Weights of a small transformer language model: 4 heads of 32, a variant of SOAP for these matrices.
Each number is 500 + 25 x the weight over the matrix's rms, rounded and kept within 0 to 999. Layers, rows and columns count from 0. Numbers have three digits each.

# down: layer 3 MLP down (transposed), 448x128, rms 0.163, rows 164-216, columns 0-127
# up: layer 3 MLP up, 448x128, rms 0.181, rows 165-216, columns 0-127
down164:502496543490518501496476524495498473477453466506494531487493544442489499510546468503509511511483549483504482521554504481503520522544508495482501473538492528460521471466495506515537497442492477512503490441487468501534518506467544500498485505479458550469475495485511501491513486494519476533462509539472498510510547478489551480485496505484534513488527504521495510546507504527538511487482
up165:503520486532473508474482500479452494508512514518518481542487453477523502518499489554470501512490500484530479476489513503506477485515441537505512488497480499477486508487476511511502467479500534548492513509519474470504496489475506509495481571510527523472528472477486467508505476472555498524535510487514516520498526485499513502479512530511508489495504505492503465490488523494483494478483
down165:548523473502481501488512503504506490492535517509470504506475511487499450490500513512501502457504472487471461474507472476501494536509510512529506513499514436535505486504483523523481545482526497495499489489478489527482479485493493521463506485506515508555466540494532454477476469498486508489455494527493500518503544497521480443501499490494505584493490495480498553492543495494460500478520
up166:468502508445507512516464484485518459491515497514516466514508464491473522472507444485458504530515495503483474490535571512466526469505521533472518501512519464488517530504464516449466467492503502488490486521489474514474498529504531506500463518489470522513478504512534525465501482502487499541495473479528487497486467469494490479487495518520512508482501508469514495511507524586468512484488
down166:497486527488495535479508527482493506532500461490485556468453512519504497491531467481510542499451520495484529508539503448469488476522521480501503480468511491508529490516500481553534494489506502538511480488542477508490479510535532516466517516531499525505525496525514523504468502495514490509520487462495510501496514467474443482503523501503524489503495521479490504454519481520557484502494
up167:488520502437499532492511507488513489478518514476508518474493472479449499521496528484496508503482473525491470522501511513505539480492479506520559488492514488507488490506503537489481470525492508535499488522519460505570519438479486530477474459498522483487535492502494487494505521532477567487513520510442463537519471516517489510485511568516529498415493493509537494488486495499487522496451
down167:493483468469539512482521511521480543522480514497484460524499513484498459506524480498513504503497502499487524442526474510484480526485527481528469518480467464451459516513489476520546560488546487503504467527466490530471493529526512495507534480545487527481515518520494475470487505437461468507528481504512479489505522485529498515474491498488541516541517480447523510507463488499493489477509
up168:496510515565496521526447543499502483500508547491496563516511519544472489491506508505468475515476471508525466501549529467461533492485479526515469483509495528509496528540565519482493435479491490525473524515522483448497490541473494519484499481500528466527429468520570460497522493460492507500517518494520507523498472526497479468465550522529510513514543521473466487472504456510542446512493
down168:508527531504516539448520523523555519498489485459460450505456488466540514504543484509559529534485478461506478519483487504526481487527486531493498474433457570459473531496489465470484549510497476496489489499479555491502489434515524483451452526516544503554473519487487440493506468552457507520473513551511463468537496459504470484493501537532486453515467498502469527510512540476481567524486
up169:517554492491489523479457564479454514457492473516501501497507525529492502496490552487507514493524482538537472515460511505505502487539488483536507553461508477514500540494504507480528525487494515532504519515487511531471468461462506501520503502507522551480527474466450522495495493499453484539485491554494463513498476490495498521506505538477463444439459502475483538509523542538471508536482
down169:498502506457473516542524492472466517481516477486505510502469483523514496471553512508528508510512491500517510510503473473498529492521508518482500460537541507537515491533460494467488484528495483487533543462502517467528507491545482494478539510538488509461508514487484498547500488501509549481496538497495509492505495506521467470485491517451478481526489469533506502492506505470494509483468
up170:495503537496514521526477486504485491474490509462516513481544533495500463543505513478499501483513517473530492490514499527521483461503506489511517525494496490536486509491508538519526502499515504496508498527481488501476499490482525488477507510492482479564482524484535490472497494481480484488513533466527506523521500501495498547475448517507533494493448526495486517487498484547471476486513
down170:527495515511503496509502500493551525489463506470494545534481540477536505516488482489487506504515554481508501498500499502493449458527475516506458502544568532522473512493491494447484467496494532482468514501478499490495498480441515471491513514486495518482488491514487524490484517493502514510474474464491513503490521468447481524512508477487531491508512513541489489540516497517497532508494
up171:434529495496493475515514498494490512478472499531498484469463534495508478513554528467499509519507499498520528502539509538510501509505530487540495497474503509533482492492478501531490458515501504479519511498483512480500503498532478523543506475507505498482457541499534480515514533518498495489504500518524505518502499489486505538459469501505503454484490478510450508489436505515526483530540
down171:506535464511506492499520531512495494492476488476466490542517505525497457504479508537514511525479513477486483452514495502478531512512511487502503461509494480494489521498500558468498499528479483494453473492476486521495525495526498503506534504534508525534513493496487519508487499524545511484482526516520421479483489516519532516474507549478556506484487465481535522527553502522494478483535
up172:513511494514512492525491504525542517529517532496520520525519573529534496457511503494573520499469437496532520478490540498470472515473487496517490517494509509490490512519486541505549542500476502481493476440463476503483476496495482513502533548480491475537460505564518447475457495530467466463489489507508477482506520479507497508528525512505486492503503480508500554523460518465525518467504
down172:545472518475496509471541476491475508495487495517501514494507496508513465499473489505462504508498460476497501494499541517511476504497472498484522512503482473455484539488502527513478499515563470483506514539493592466486473493508488471466509510463487489541511537498529525492532481537522529508497499487471512478530531500485482487507532471554489541525479474489478522489468517479507509482518
up173:458499494515511536531511522497426494522449502482495494482543472512532514494460458503481533461506518463477493465557487500481520529490497535481531496488449517472536539469527511470515507496480498510483511529502468500508487542473505532512506543533446486472468493511537537542534524528503475472473500508489500491491460518484439532538486483459495492495520513503551523508473495527532455476492
down173:499488485455531512519518512465477460500509520501460526456461503460501486510496490509500501446484485496464490568490527533526465533495467519498459503480494504529506480483471485495498471500482519516539512461478465533539503514504510491501507549510520511546529502492474515475481464497492518484522490457479514501536506489519518515471480466485489507495454506502492508512491524496502539513500
up174:528497503502558550554492481525456515452544490501506516479509523508513468524493502520504478531540461493484463504504485490514480494477521490508535496517486512468474559472492517502503525476467448497502539512424485487465497504486524435471515478502504448483464521464502524503502516506507530528478544505536467477489480505472497499459455573477528486503502500462476514499514547514473497473483
down174:488519495500465521541505535529485534529470531514506553487468475464533487504443522479486529503503484514487453545488487512483463522488471476499511506421452479424509471475523487514482482511505505505518446505464489496502492497466478545538492478506492487473455495459491526482499449483473486487488478512525477531527457489517489500495507480552461501486539521483499491528502481504535483511508
up175:546542515539453511531499506459522537524487514552492484547512476455503499483517497485501488481505439520482497487510530533495501470470542465578553504466513460541514517475531477505497447481542529575477493466530500498532516503470429485482497498494500481477523471482477474479472457506480568538515477551546479509497477544512512504479475520502508473520474499541472494489500430528480507521495
down175:442488478478519479517499454461512503505475482509514511457517500512486531514513524516472493498551504501493500493567523460499472508450483489502503477479495504522552454488530495560485506506468483501470496513498454483526473523507502510526494523478471442463502489541452511507498478487511524526480521545517478455475570536523508499477474510504487495544549481474462544490477499496584497491512
up176:481503522466497523460560512564500532489506461488491470494460497517488503480477459490527576538492488508493473516508491522520500498497528490511477510481471482484488495505474508494518520499454522533510497503483474475513470449520438489505507539527508486476504505512507544478496493519482492510508531509459490526505480513461499470492484505513527457492478456501510518513487500507446474539523
down176:509502467495523486455493489490505533435514543512527491469497488479523486506522517490447506508513474499495534515520500516505488495535503484573517481518461516503530481490523469526503493512514467502511523466508492477520463483494508520497471537537482518483523498514481498520494441512483462495510471490502492503556549483504512489478489478478537522500533537477481522515489521486483502515481
up177:475529520523480506492505489533530483462500507491475506495493509463524511495505463536483479493509531528506505518471537489458519501515458494495504500504476493508474497514518531506504469548503520497518466473531521486470492470489499524539488527476549451534496523564437462476506529500519467516466499495478522530533483521512509465510475464494527497466478459490534507508504461520525521515457
down177:539518464518477481522475500503534480505474501526502515514545481524484484547508496517504499505557505493502464528538486507528483513537478515513522486514496474509546491478453510457479511492472513484542481528525514511566450522491515487518493501498460463514499451472514501476511510463497540512528488519505471469533502469495499503523526521511463527501476506531482503498510507509506532476505
up178:511577453491490454498541516486515495546488514512492456467470472461555477501547493512503477527467467491463509521501521470460485439512508489502501484479464489530517469460494459518513509544540504464480473457523532489468519512490520501551477501492571488487537491508496445505530507505503503488450466550499512454483491498445525510566522503517509494494537510487513512526517504525482510494474
down178:548502553492489485478455529521539502480482480499520551575518499485491491481451477493510511481509507509506506543508494512475526503506514500472552512485537504492460498487469505503500463466508517473456510504508501499501531482473467510477526502517519509500550488513530510512500494523469471501531549471547502534490467461557488524514458466491547503522482486508532523476508491465522475510497
up179:483525483541521547498516513505508458514502510489520499515499480511489486510480487484485515516498532539496507483523502521488520458475493515501484498505517503516515468497491470481500550502516526508447533510488467482509519510489532503501518542486468499456495482470499516507527521497514490522500488515499475509535497508526471492489477484493520512472518549507534499491498484494494510456541
down179:537514512478532484471500504535494486513503471519513523494482456475471510507517463471503513488492461484476522480514478506543484509537516501483500488472492502485446510484521531520482496548545520494510474525516501511503520490489486502454452487515498496522446504475484498503510510491491509486516494506473475493504470505492512500524499507515517436507490463528515494479526506509523538517421
up180:460472512509501487485525492512467480488497483497504499497520494506498522486509461498508483487514470509458479494496540489503521537479451495456498517488534504472530465496503490497481459480478491487537531475505468469508508515500564494500493524439527490470495460522510504502550531509504464515508502503469491488524500468493495495501509501479518528484509491530490493495532482485507488495485
down180:545501541465498472510476476484482466521476516497500513461465455514492495513515513494464472455521498461478482511468503515515480548492507494491485534491468483499500482548470546495513499507477474460529499505470491548490501515504484503513536451513524539480486449464490493466471498546497537489497514509500497490452500511494496467494533479512489504478522455506497509463502503490494519519476
up181:537547508490529517509479481521493471514504496482509484547493538533515510546483514453482511470527530474523499480485492518521506524501457506489510451492515515489493472489502518464519516486487491504503494544489461507524533500490458483508523490498479483510505507481474515472504514545490495522489510538505532528471467518496461473547483464488537470517494492509472532516494509455525496495540
down181:512474467518500519475521437446474490509505498528499478473513480495511467493475494547524490484481439473490484540552489519475519514485500502517517504480526461528519476521530452492494525507494526515503512497517538504487499499502543491521505499502519501487525481529530463474509490488533499463482495528443546473533528476515509500487516520524489512512474516530529527462487497489464529500532
up182:478493439462479460501459529498482532523547536485512515507430502518496520460498530508510530499496499430558480518505488526526505507476485476469531488516475456507486495529532525499475506519497491511563523571524534498501490482463502576475530499495482522476529470367557579493487487513465566489488552554501554474440503465469504489526476512492490499477524516537438475476522511455523498475523
down182:500458480464448496487463472530529489545521490481488457493504495520470524492499478501473500521531546492542476491503488496535513579486461521480492562571461535537500478499479523562429541504494441515546455513499523482477457489535516493458493465457496485490507541496494467520490483480525544483534490594455536471480461528511495496534531512510551534485515537534470466484513526499452502535505
up183:503494529461492506472502493508521471481475478495486546486474522499472496487497491547509478498480480502512483518512515515495486520509486490535514506487508486513500502484473522513516424531461469486484475520528446487486481506552484519520529494516516495530533523555531532469526506504540485474469522458493470533467485483480499509520536521451475463514509481535515468506477460470480528517497
down183:508464463478523524529490527479499460486462483514505524501519524466466463445477512491524512508526516482508495477546530546505489499489481491431445449481482521478525523510491485507557465495476515472484475499542478491478542506526490528487486470481502474509492477532514508514522524528503480493523522437510501433501509494515484507528539484540466477490497520520525541500523456480502471496500
up184:471467505571515475499514512535548511473467515476477480487498534492493491533489502492527475481525498498530492517513517529526533528513499515486505475519520497534499473491508539507542512476511476507542510479511517474490500503505481533513514470502430495471492436456524510501450518462461465511516492478488521509481479560501540453510497502474492491514454501483456507476491488492515484477531
down184:533506469505525517556522506485498530521513461540492500520486486491523485488522516502454483491475509506535488558459508512450519539530498503509476451486466491458453511525480497505517501512510473526487534479510495529452478484502476516480494431515491470429473531546514491513498481500530463488513500532513506515504513463497455508512521489523521495494519491505506470448504501519512528500547
up185:494483496498524515490516518493506515488509546481524488484539511504467505516502518513508497516493487488506483496495513494456522502521496506494523509489540500508523506520515464468503513491478521496484486502480515515453508496497487496515468482516500505505498525507501489467467491518503508490502453493496507515520482503518496464480509495462521506499506506496506526524492511509482512483515
down185:529522468515505499528524488516504498495491498475495468497485482508510491506468495459480496504501485504499516503498482528489475472464478508496485553517458495492496510487508478503488532487520478476547509511490464536518502505507508479495516506511485506486454506507539506519499469476485467515488507497513516514483508499435517489478516528510493454496479531496515515496503470476501508488492
up186:487532497506522536531483455469462503555463525498509505511508488537467479474503479482492494535516498458502508440486518537467517513512512473508487465452547455507490492482480524522553517477495517469500486482521531483468514500499520571509496514493465492497511476468478547496504534507485474508518502497476518523441489516493512525464512523530499521502534477495535503499517448537496482513541
down186:484542494541462466491468501479475505560512513527508482506480466531437499498495468475507493544489532510458446485487531485467502486508456508477475476501511481479511503491493530509535517538519496452505480490486504493509504512513543499469504524463506451536533513473538510498504462472520502524486495537493516506509551512499549519463488490496507484473532518499485499519511494481504510540535
up187:489556533538479507497446473541489502472468472553528518529524487502502513483528521466545442520504530514493513512505491485480568458526509496502482481527474478541531493462519535497537559452456467415473463486517482510534546535486542501513510500487489505467456442518531515460467516512495529532501489581488444521419523549523466473528493548493510528491461482434547481476475498504555536429524
down187:539514481522508461532450478387492438498527538481531496479496539472471528464528481507572501527517525501522525483524500473496501526512485511500510497538490516523501473468488485537466499469494508478482480524495423498510505531558529505480449496492513533464506511525496462494493542531487565554472527543508529474500488509512530525472495531498517494500529509485486559509497498504516451475488
up188:513483497522484496477501483463526495478479488489522495503494489521530501510478498503490521512515500498473507506527459486500480481490514492526496491509475504499496513490489498514476503474494508531503516521521526503510496514507445496506460532503516529502472508512486496506527496493524504541492516482495487490503477494456472479485537522517503516514519486506504481507499482481482474514495
down188:510478485497484527509515496514489505486515503534476497513501518511502498518479522527463532481516516497490501458475526478501484492510491494511521499500463499518489502499491520513503471475525485505505507463493486498523485499493484538546520481507499472479533475523485521497524473464495527547497553510528489515476498494487545530488519509488496466477513521527489459504505503512449521486530
up189:483533498460479573485522507478487494495464516509492515536483464495494505503512507548498499495508513524459490475486515483511513505533512474496454490485522517519483486505518539544525531471488485494476490487491482508495504505501477528460484520461485478504512477515521508494479545484509493541467535529502523480489498459481515486520474476439497488503472494531516498457505517487518478479491
down189:503466541493508499542494515546520497508520509505516502500475513489530509458466512465537508538500484491505498480500505493529502540498461493499483486529532499484466469487509488468493524458514511470525489506517500486497503515468471521498474468499510530508471496477548483531513496498468490454487458493477537481519453504515523485498487509478468528496466487468524506509509475518506476564468
up190:501514527515508497481501513500531511475464473534541492521464471479503491515440499476524549498507485524482419515517467515514528478509514490462520513546511497524479479513500550521508535512471513513564478507501485484482504494467509453484511521475544436498510526529487484500476477512494509507543508517488533503506462461511477434522507473513494511565490512536498527496490504498532558456497
down190:427497485454500506471448475503514462515513483484528496496471503500520512525485521483501527498494479499523450489453480483488551477529499513500491480534501554469518504511484460485510482460490523516523525491475509492524488533470505527489483465478524513498468497473465478449549516520486554508484489525531511487499530506481508498469480494533494489509486512567568477532439519516488510430507
up191:524526490521518502463521497481528547513479478480551498520498483495472524499474525500473506462484526444500509438552489483497504491500454525487472511494494507523475526492470484468492468514477498514496498521542499497520524519500523494525500501565476490473504520490470471510506513483504512483500492528492525507500484483510525495499496505469486486529497465496510431549489489530545468492516
down191:509516500532473528529473555492520509509502476469509481501510541540500504508488501480509519495523476457516456470498506463484512525471485500502498515473456483490520535486488459534506469497486517536479523528477471506505459487503487472506492466544512524467528488493499489477526492527500487480494494504534502486513523522514524515492485463464517518444454494476500538480513489484462498485519
up192:512489488490492520516490479503504512535501467502515498537509537495518541474492527532471471516496502518544486501526474533505471486533525460532529529508525516495468488479499520460469473508482498516547511487473518498505506507513500502442532489507468510508513513540516524487525492485504519504471498466532458514494519525528496475494498495526520503487518481513476486486515481539515463484460
down192:490503493485503474468540508457471479522499477504518450518469488501445538486532482494533495561524489515470494498523517486489494490518496500500498499486527470502515452517505470480516480515482509505471517530472498460522516534531505474538516555494513513503497486479472487458483511515549450514499479506511497516529556564498554482488472504541492477491490504486478520508486486495491491484507
up193:502520499463541527520473487515498498492477474464517538534482497499509519496475503535563489517486495539484525503484526488484488463473485489537493522501496461486523494491529515528508509524494534490456493496485485549488492497480508493463539466503532508512516467510524497494514551535487483469534468535483543504506530503512470465496508507518514486486510488503503503492485514500517469502462
down193:514499491490507493481531478520538523477513475525474480491497524509522489512500490466519477463503486478511534482484522497563478534472466547504531527496505510490524492471480467501560483486519481524497463484458513515488492495484537497505485490502486473542498528473515532570470526503506493484472534480517484512457496489506446507513513544498494478542481536513502494500505471504494523501507
up194:473456477514515516494492501524518528509530508470494524491500495513478529466463496513495523475488452506495510486513466513450519450535526484498473545537515493489550468515501519429479518521457491538477531463479492549522493498506501525493471486510480488502505496497501442510507495483536520518535509499483498554525500444495524455499517513522469474526514522492485478545522539556480491517460
down194:483513533512467481497541506486492470492486521493518501492454511516512494531478521518501525499455512464513487495501512483487505497523521535522478476482500487506450498518495461510538490479504538480496512519501495532470497465503473494496510509557503503514476520472530512531541463498513496464456453534483527485475496483506517505532472532468509463476448462461482510476505460505541549546518
up195:511491533513491498492461496502545532506514491524499529505491502531535494518485503542532501514516468468508502492508481485459473481519490476495530461512507490504464509506502534510498469514525493519500545505509476483509516488472479485488466522491514495509526495513513527484526506494506510512507501522483501493529515475516490513479510492540516499507496496527481482463496467472466493461514
down195:498468501490513484517503489529506494517507506476503513472505516492486510526528472500490499491521500505508482462481499478520464508463532474495491485469531481514502519483519491473524488491500456502480508488483523496509506482494508504523502466505481514500470535534482495478500511499540510502472509520522538490524464494461475485505468451501526523483474494508482525506490537455472461470513
up196:486468503519519527536500490469480493498515522526530494535495516450496551508496471517471486462470453504519542488496520514452519492499496519491477548485473498521487495538459508481524520471478526520479537510471443531500489556474542519508535518515459438461520491558519445515498487532492450491458533519504470503477510486569460475496522482491468553483501487494524491454540477459517536480492
down196:483476528452525546514527490525505456469491452474493459453500437517556518510497482546506485513544503496546508501489473506493548509496470507501525501476445485502531483528514503476480477555493517491492507464453496539510459514497518478503509507462474453505549514470521510519452522531516500475512505514531527435520509493509560508542478441515519552507503490564519463473514512516482517475489
up197:505564489523503476504505542475499548522496503491473537467494520506538481526472478506514486506483476501495513504484513529466485467462498516491497499508496460519492474512466468494509497495482494475499495469529499504472499502500482472493536466539503487486528519515516484464481510514502530496487496503557536482532505472453539519507507533513473486505547529530494467501510468503482524495509
down197:498498515511481510518506477473495509517506468481512488503493475518494545472506485521518489519457518545487503530510511497457514464507510489485540472471494493490552493489502481476521468496476515496451548511499488482505543524537482522501479529503475489507525476523460487477484525527517475507480530496484496541511491516527482505519505471476523466494511508560539486533488471454514489481534
up198:495496545461501477554541477577531498470468469523513481514527510511475497474483479488453469498527507516526457502462476477509505497538541480465489534505491471497509512471495499499479509482451480508498501464484465522473498459520477529511512503491481481490477472502474487538507533521500487523467542499499496536494511489501488529487517528504527474492530536526541465467493505515534482500520
down198:508501491538534495478544485512482505496470504463494492541460519531468504494503476478537521499541535529501515520490504531521472500483525500512523469437495497492486499489490461514514510450550532514496479534544516477492517565466522497472495539491518477489468506494541501476502488502534512477531456496536481489511512501535486493504537471493455515492538490441500487487506500494435497512503
up199:518519490505494479495529502508488503531552489488486503451491498494466468548538511482533537528491484460490453525562505531469489527511516509499521502509507515498524495525526505509464501527486510495517513528493511496499493537498475521464495456495488483473487511480495456491491453511509479483527508532487500496516505511486475503482513493481468500535499488495481460470501521494495477493513
down199:479502488551528536512438475507504521517520481516486501480545520557513509525461499537514498511530550487502501528492500497515483492534471501498498516506480456445489515503499510502480500515485417478489536519518515516529513510538494487485507501486483517475498460505514490540512516485493527482547497456522521497488488539499488504510500489473481503514523526494537524478503482527503491492491
up200:514503498524506473476481494493470493524460552477536530491501484559506490474523516475498462473471485482508466446483479511498515487511480519523488516494554465522494548490475507478513522509517553490488468482517526527480531501481502473502504511511481516482513477496516515494530495499510515551519500508469465537481543528510473488536521496481496478487504482493564499527496485479468481479509
down200:508502504497468507462486476531460496513491492497490519466472490548512544499513508532501539517510517510506528487502439526550484501528519568533482513508496501490526482507525489513501506505470515537479514495465485513484514518493488491502531486517506488519497506483450510456540503520489512458497484549511512517494494555499458486507504524463524510516456509504459555512506509507513485497488
up201:513483508512505461519485532543516539486512484518536451472504502489500520505494490458518522537476447550516509534514527478492471500519491471491495494493506501516519498529476502470473477511517509556487535504461525517506461499492525488487492485491536518532487532514459483485507476455478474494504519488490501548460482484480532474522524489510495544512496533497473496487515509524469499470497
down201:465489506498491479520495465500464517518487515502495460495511515499417473529539519483505467509468508498507490524531541485526511483518509481536472527508580515544509498484561522531494515474541481473509532513494527479488496478481506486480486467470511488514471490497511422502514481496474510487519495492489486524459511478493530536537497498482482530478458494529489510460496504526518520508525
up202:517488511532478501486536472496532494515477518511498503460504514505531466498521533497503477521520506505512474515523505471493512486485474508524495492472463498534497510500508470480478490516459507486486485543535502482526507515505513506507525524516507536493482506482535502481487497514512483517473507520484519504462493551488486467522481489525511514505550469506538487509487486467515476504497
down202:482483488492473478491459501522517506495493520495462503469511461496502513516526483466440488482499496503492468482474497486487528516511518505461527544511521510531528498476512485520504501511540500517510482499497522484494532490494508500480507502497498495512498504528451507508497506499503506555494515476495513502519499533529503505509485515511471503525476466487526531481521477497505497470538
up203:495578565541470446496559504503522505426518560492468517505527478388473537485521505431452502530435495473406530497509555482510527443501464471516499576524467519571533455544517484442487464529504485495518481516544530487516491433487510494477503493476510487483561526519458439476504549487488450484591526461494461502533599507441492512532474571521511463469447475529507484494541544465540522441506
down203:474492485490452503462491520467464468556524499486444526531508497477477470484499453534496519519421493500430529523529518452507529483515433499490510564543510509507507539534417465468502495486515474518551502529587530504488506469496535463478516569478536497500526446532532462496482499443493515516504502512518521492554538493506482458481455472531439435560500507486524469526482548467519517461477
up204:495514500550518512492498494497508503510461533494481497462495494491495482541529543497547500500508507502504542472513495494512477466500506476528485509482497493503509443467510443486505531476485483477517506551507497527470496517459480515505478555518524465528512515504492470469506532494523506500508495475550488492494530485476529513488489495469463500526452501476460494511506517490487494484514
down204:484498535486520503494506505503470514538517494512474483474490544478535543514526496494518544489541538496491529498513468485519458516477508512526518540500505489496504484508515469518495501508491493508486459489482470500514526534489466482527533474513520533475480457479548486555513513506485489528524507461514476486520485465515472498483502539502502489499500545516472524536518511466479523521467
up205:469480487460527492510546447441474516498486496428463450457539510490433476587555537522524527515465522430506433461518530481528492527492508480528434522467529476476518511499557473477473571525478494517521517513468529516506524489550516516479537397568431447508479524520524505503574509509488456498511545501521476521480511538494461518450486571479468509457514513524501501465495470529545505535469
down205:476526522484455483521452494516528512484518464541500489516561441501522482497472455489482513572524517528515520473455522514491503537507519488512498493560496499522477498545474519504508505507520491495483517501506556503451533445540450527486482434508571503493497515493509480546481480494472508480523502534524462477485454505475467451548431484493530500506489474521516511464528516462484513512501
up206:525507518471530475482526494525490471475510497501479454483453511527508508488506539523535507513511528443490478524506487487459497491496517505457531502527520475502473498508503482442485517519478488517551512544501467474462513492508530486467507532475492455485496500526533460515504502476491460499474526492546476542480483482499497495496507488518490514505508528515485489525492513439524481516513
down206:496533539519541492527504487501488516512503491504475535481505448461456532489500482511479495462507552495489475501471488504468494513480469496503529510512464506461493507500533554478473437414472515493471492471467488520533478507507489455541554515493528480514455543522496480514526477535548510524499507521470467462466466502489519531498494503471536474443563479452495467518512470542511497478447
up207:462490474504490472519553454518512538518479474487496518501491545479495473492500474495518554489460511487495443490525506483485481487473475488541508469463550515488508504443534496470483514446470533525525556517489523512497520492492472505489506452552481479507464474516476531506519496515511510455505523528503498490523511512499471475498480529532534530504504462480470527475452537505490525483491
down207:489498534495473529462515514482510510504506511499488501532502448526478484474473500525521471533555502516511518470493501524524508478487509514493556499572471479536484539493498500523489533527538502480488490526505522489441492515493488503509484509488545498495541529515511507475504535483537486495510484497485494526477501519466535531478520485485456473517523482502508533509523448507520472533525
up208:509524489535541504527464488498499460461474498498468529510534502520483498545484486543536576485492529496478535489498505487502492507481504563521494488490511508508513493497494488525564491515464505461459521495502488489426478476481527535479516489507498505538495484526523535489499506534544465491501482504495494513465517503510551521483488517503508495459496519478482512479471474497482484508529
down208:537467507475486508514518501443531528464483515502495486519493503505488483499508431448486512486487515489495445484463459542503538499521465479505500483530490530512538528486477511473489484498491499530525539458485538494526511528469506495496483509466523499470507492484478503491488487445500560501477479529467523511494501462489493501483479492482482447514505452511543499507502529503524544473494
up209:519486482468499540483474511500480507514494523498505535517516546511476525546482515501486522497508477518514504536481518535539510458489512526467531537452512487527489481501475537495497493513482493538487483514504504547490488492484432517490514523517541497497515481468532521460488460504485543498503492518489540460458451433473509506514489508462466504442517524511491501488484507458484511483490
down209:503468512494469448518466514505511525503496477503475463455450499514496488481505485504500442521468533488537468485558519507505467512502542497445509460485469542474529534518550476514489506504472513502520484502441457496465442503546511474509507478492521502491507507470484482468499447468522558488499486527495510488468514499471454543499536550501469487506515464483488487517519512509527516507497
up210:545508481515503475508521496492481524512478488490529537484480503550517473503500493500501506545487534476517480491497483519492491481475496495492549457483492525480507499489467500535502464497524504525496514525479503499517529481462473458480478490485537493476504489491471509511492476547468502507496554520505515521469550512476533541492527507503525502472511469485528485507477497496477483495502
down210:479510487532481481493500498464475474540507481540464502512518504535507508502483543540485500537486479489465507527549518545478513500533515543509494519488518445503515509485461464477547502502505530514474504489516540488479536473526514507488504512530516447503497546490497505498536519507479480496520474472541473519481537496502483538489471520502492504487496517490495515507500485494492501469480
up211:518510495527514497504509467510501508490484495466484489506514518518471504552490490477514464492491551559506526513545526480493479489507506492452474465479507496527506489477471556524505502500474470505498520461517488468480509487503488523544519481499457548530526503494517491492475521464541454482543544481478497517497526483535479480503533502475489530549553505525516471503516488468478513458472
down211:521522479518518472541494515509500492545539481478537474504498489456465500504504487478480525509505524523491512482508469537489531480496491536481518461509528467465488499476511469471507469460490503501530519506476495522502525491461517473515477524487493481491516523472500519483513513505467479473510516469526484504544463466515498532508513470492499537502543476514500500493512482493535508456486
up212:527521523506495553534502480514489474505479496515513553522574489533517463455520487448518488506526488483494513490530498529521503496543494504480508459520498504478490534516521500488486488507467518485489490565496486461484512546472532549488517535505490508483519463506495473533494499522486479516466533503484500524510524460531481424446519509510536444461504511492456477519484557495494428525465
down212:541535497472489469521498478456493519489480502481513468468503440481532451539498535526529488486483457464516486508531514532507491490461475551488544492496467520480497511507514519536540492506468526507488509483500517540529511464523455482494513517482516538556516488501474499565478512482545500490475497534514488490452521509527511533512489550479515511467521482510555527464499473538505500533486
up213:501519491511521515504527489486505480466519474528504508488534519527478486459539488491515498512515494538491496526515483511518479488471510464543470497486484480489475518504510511505505527439497494512493454577468491486531472507492532461507523470487448489518503476501493489458501504515538494514501486493501494510461519486552508548491553570518524453514504490503522506491521502521490479499457
down213:484486505505505506469484505495513497496505490483483509437447452476476508476510541490520523508500467512483506543492525509524502509509529448508498541508450540469521532470470503517449447512511490514520521553519489498531534520504481511513498500479500516487538519461473506522451527504475486498513476478483513516506532503524516529523541501521467486529493512512500462519530524510535490514533
up214:515497503509510494480542515473522499496512519495501513485502512506489489502484473490474472490503506518468477514501525507508497489455508485469524485470486498509456481498537500477492530474534481549478492498499458524503526534461492483522498504516476510476480483504469520500500500471517511525504486497483524467541467451532476482478507498510556492548498470528503530558516546525464509442449
down214:511497477538489485485518510512444474500444474513487483500483503482515497525495499509514487532465485473487457524519475530519477503506487502491452530508481511489495487499524535494491472534520538527571479538550504498492497495504489506518463477485533467463478456475481464515499534492494497543549508546487526496481494535529500468499515514482498473524528512540509488479496497509498481489494
up215:468464492498470507518514505524485490540477538440493493477458488534492521493514562472492522492477455496519475485469527479527448545502512526511474480499479494473461536485498520530492518518490532476545519489491501494460501476501536510490540509498494464497472503476542523492557524473487514507517510526497492508477519470518517466533500511497485474518499499529487486480542487486468510450504
down215:466513498507503542484499483529470451534491487523471475431496481503447477530475453517492506506460527461507488521484511512522528517520467523511474484485525487525553457453504481512444572493472512499527495513514481479501458517539518507504482522491511478488443541504521514494553529517514487495530455559505493491504506500472492518504497502466497539472511498489483539489464541495538527493512
up216:495493523518535532495510505469485502485501501493489485555521514498513507491527442504553503502532457558500497491493505515521445475485500491482535503501500546527507503538482513526521494508512507523502474488500498487499465446526528491504491518464526487485549508480525492459478539471508515514487534516500484520493495506484490510513481511516481489501460523529517495560467488519513503523518
down216:491488498484480505460498514470526469515517499534519506474528508519483528547487511517461470495509491516534522447518490483513514508556512525526468518505512481515498478500499494525481501490533485499464484475489524465484520510480510513514485480507538473469488508526517470496461497539523522479508468510506518496537555519520480532563513485517502520527508514540494510446513501499463487472569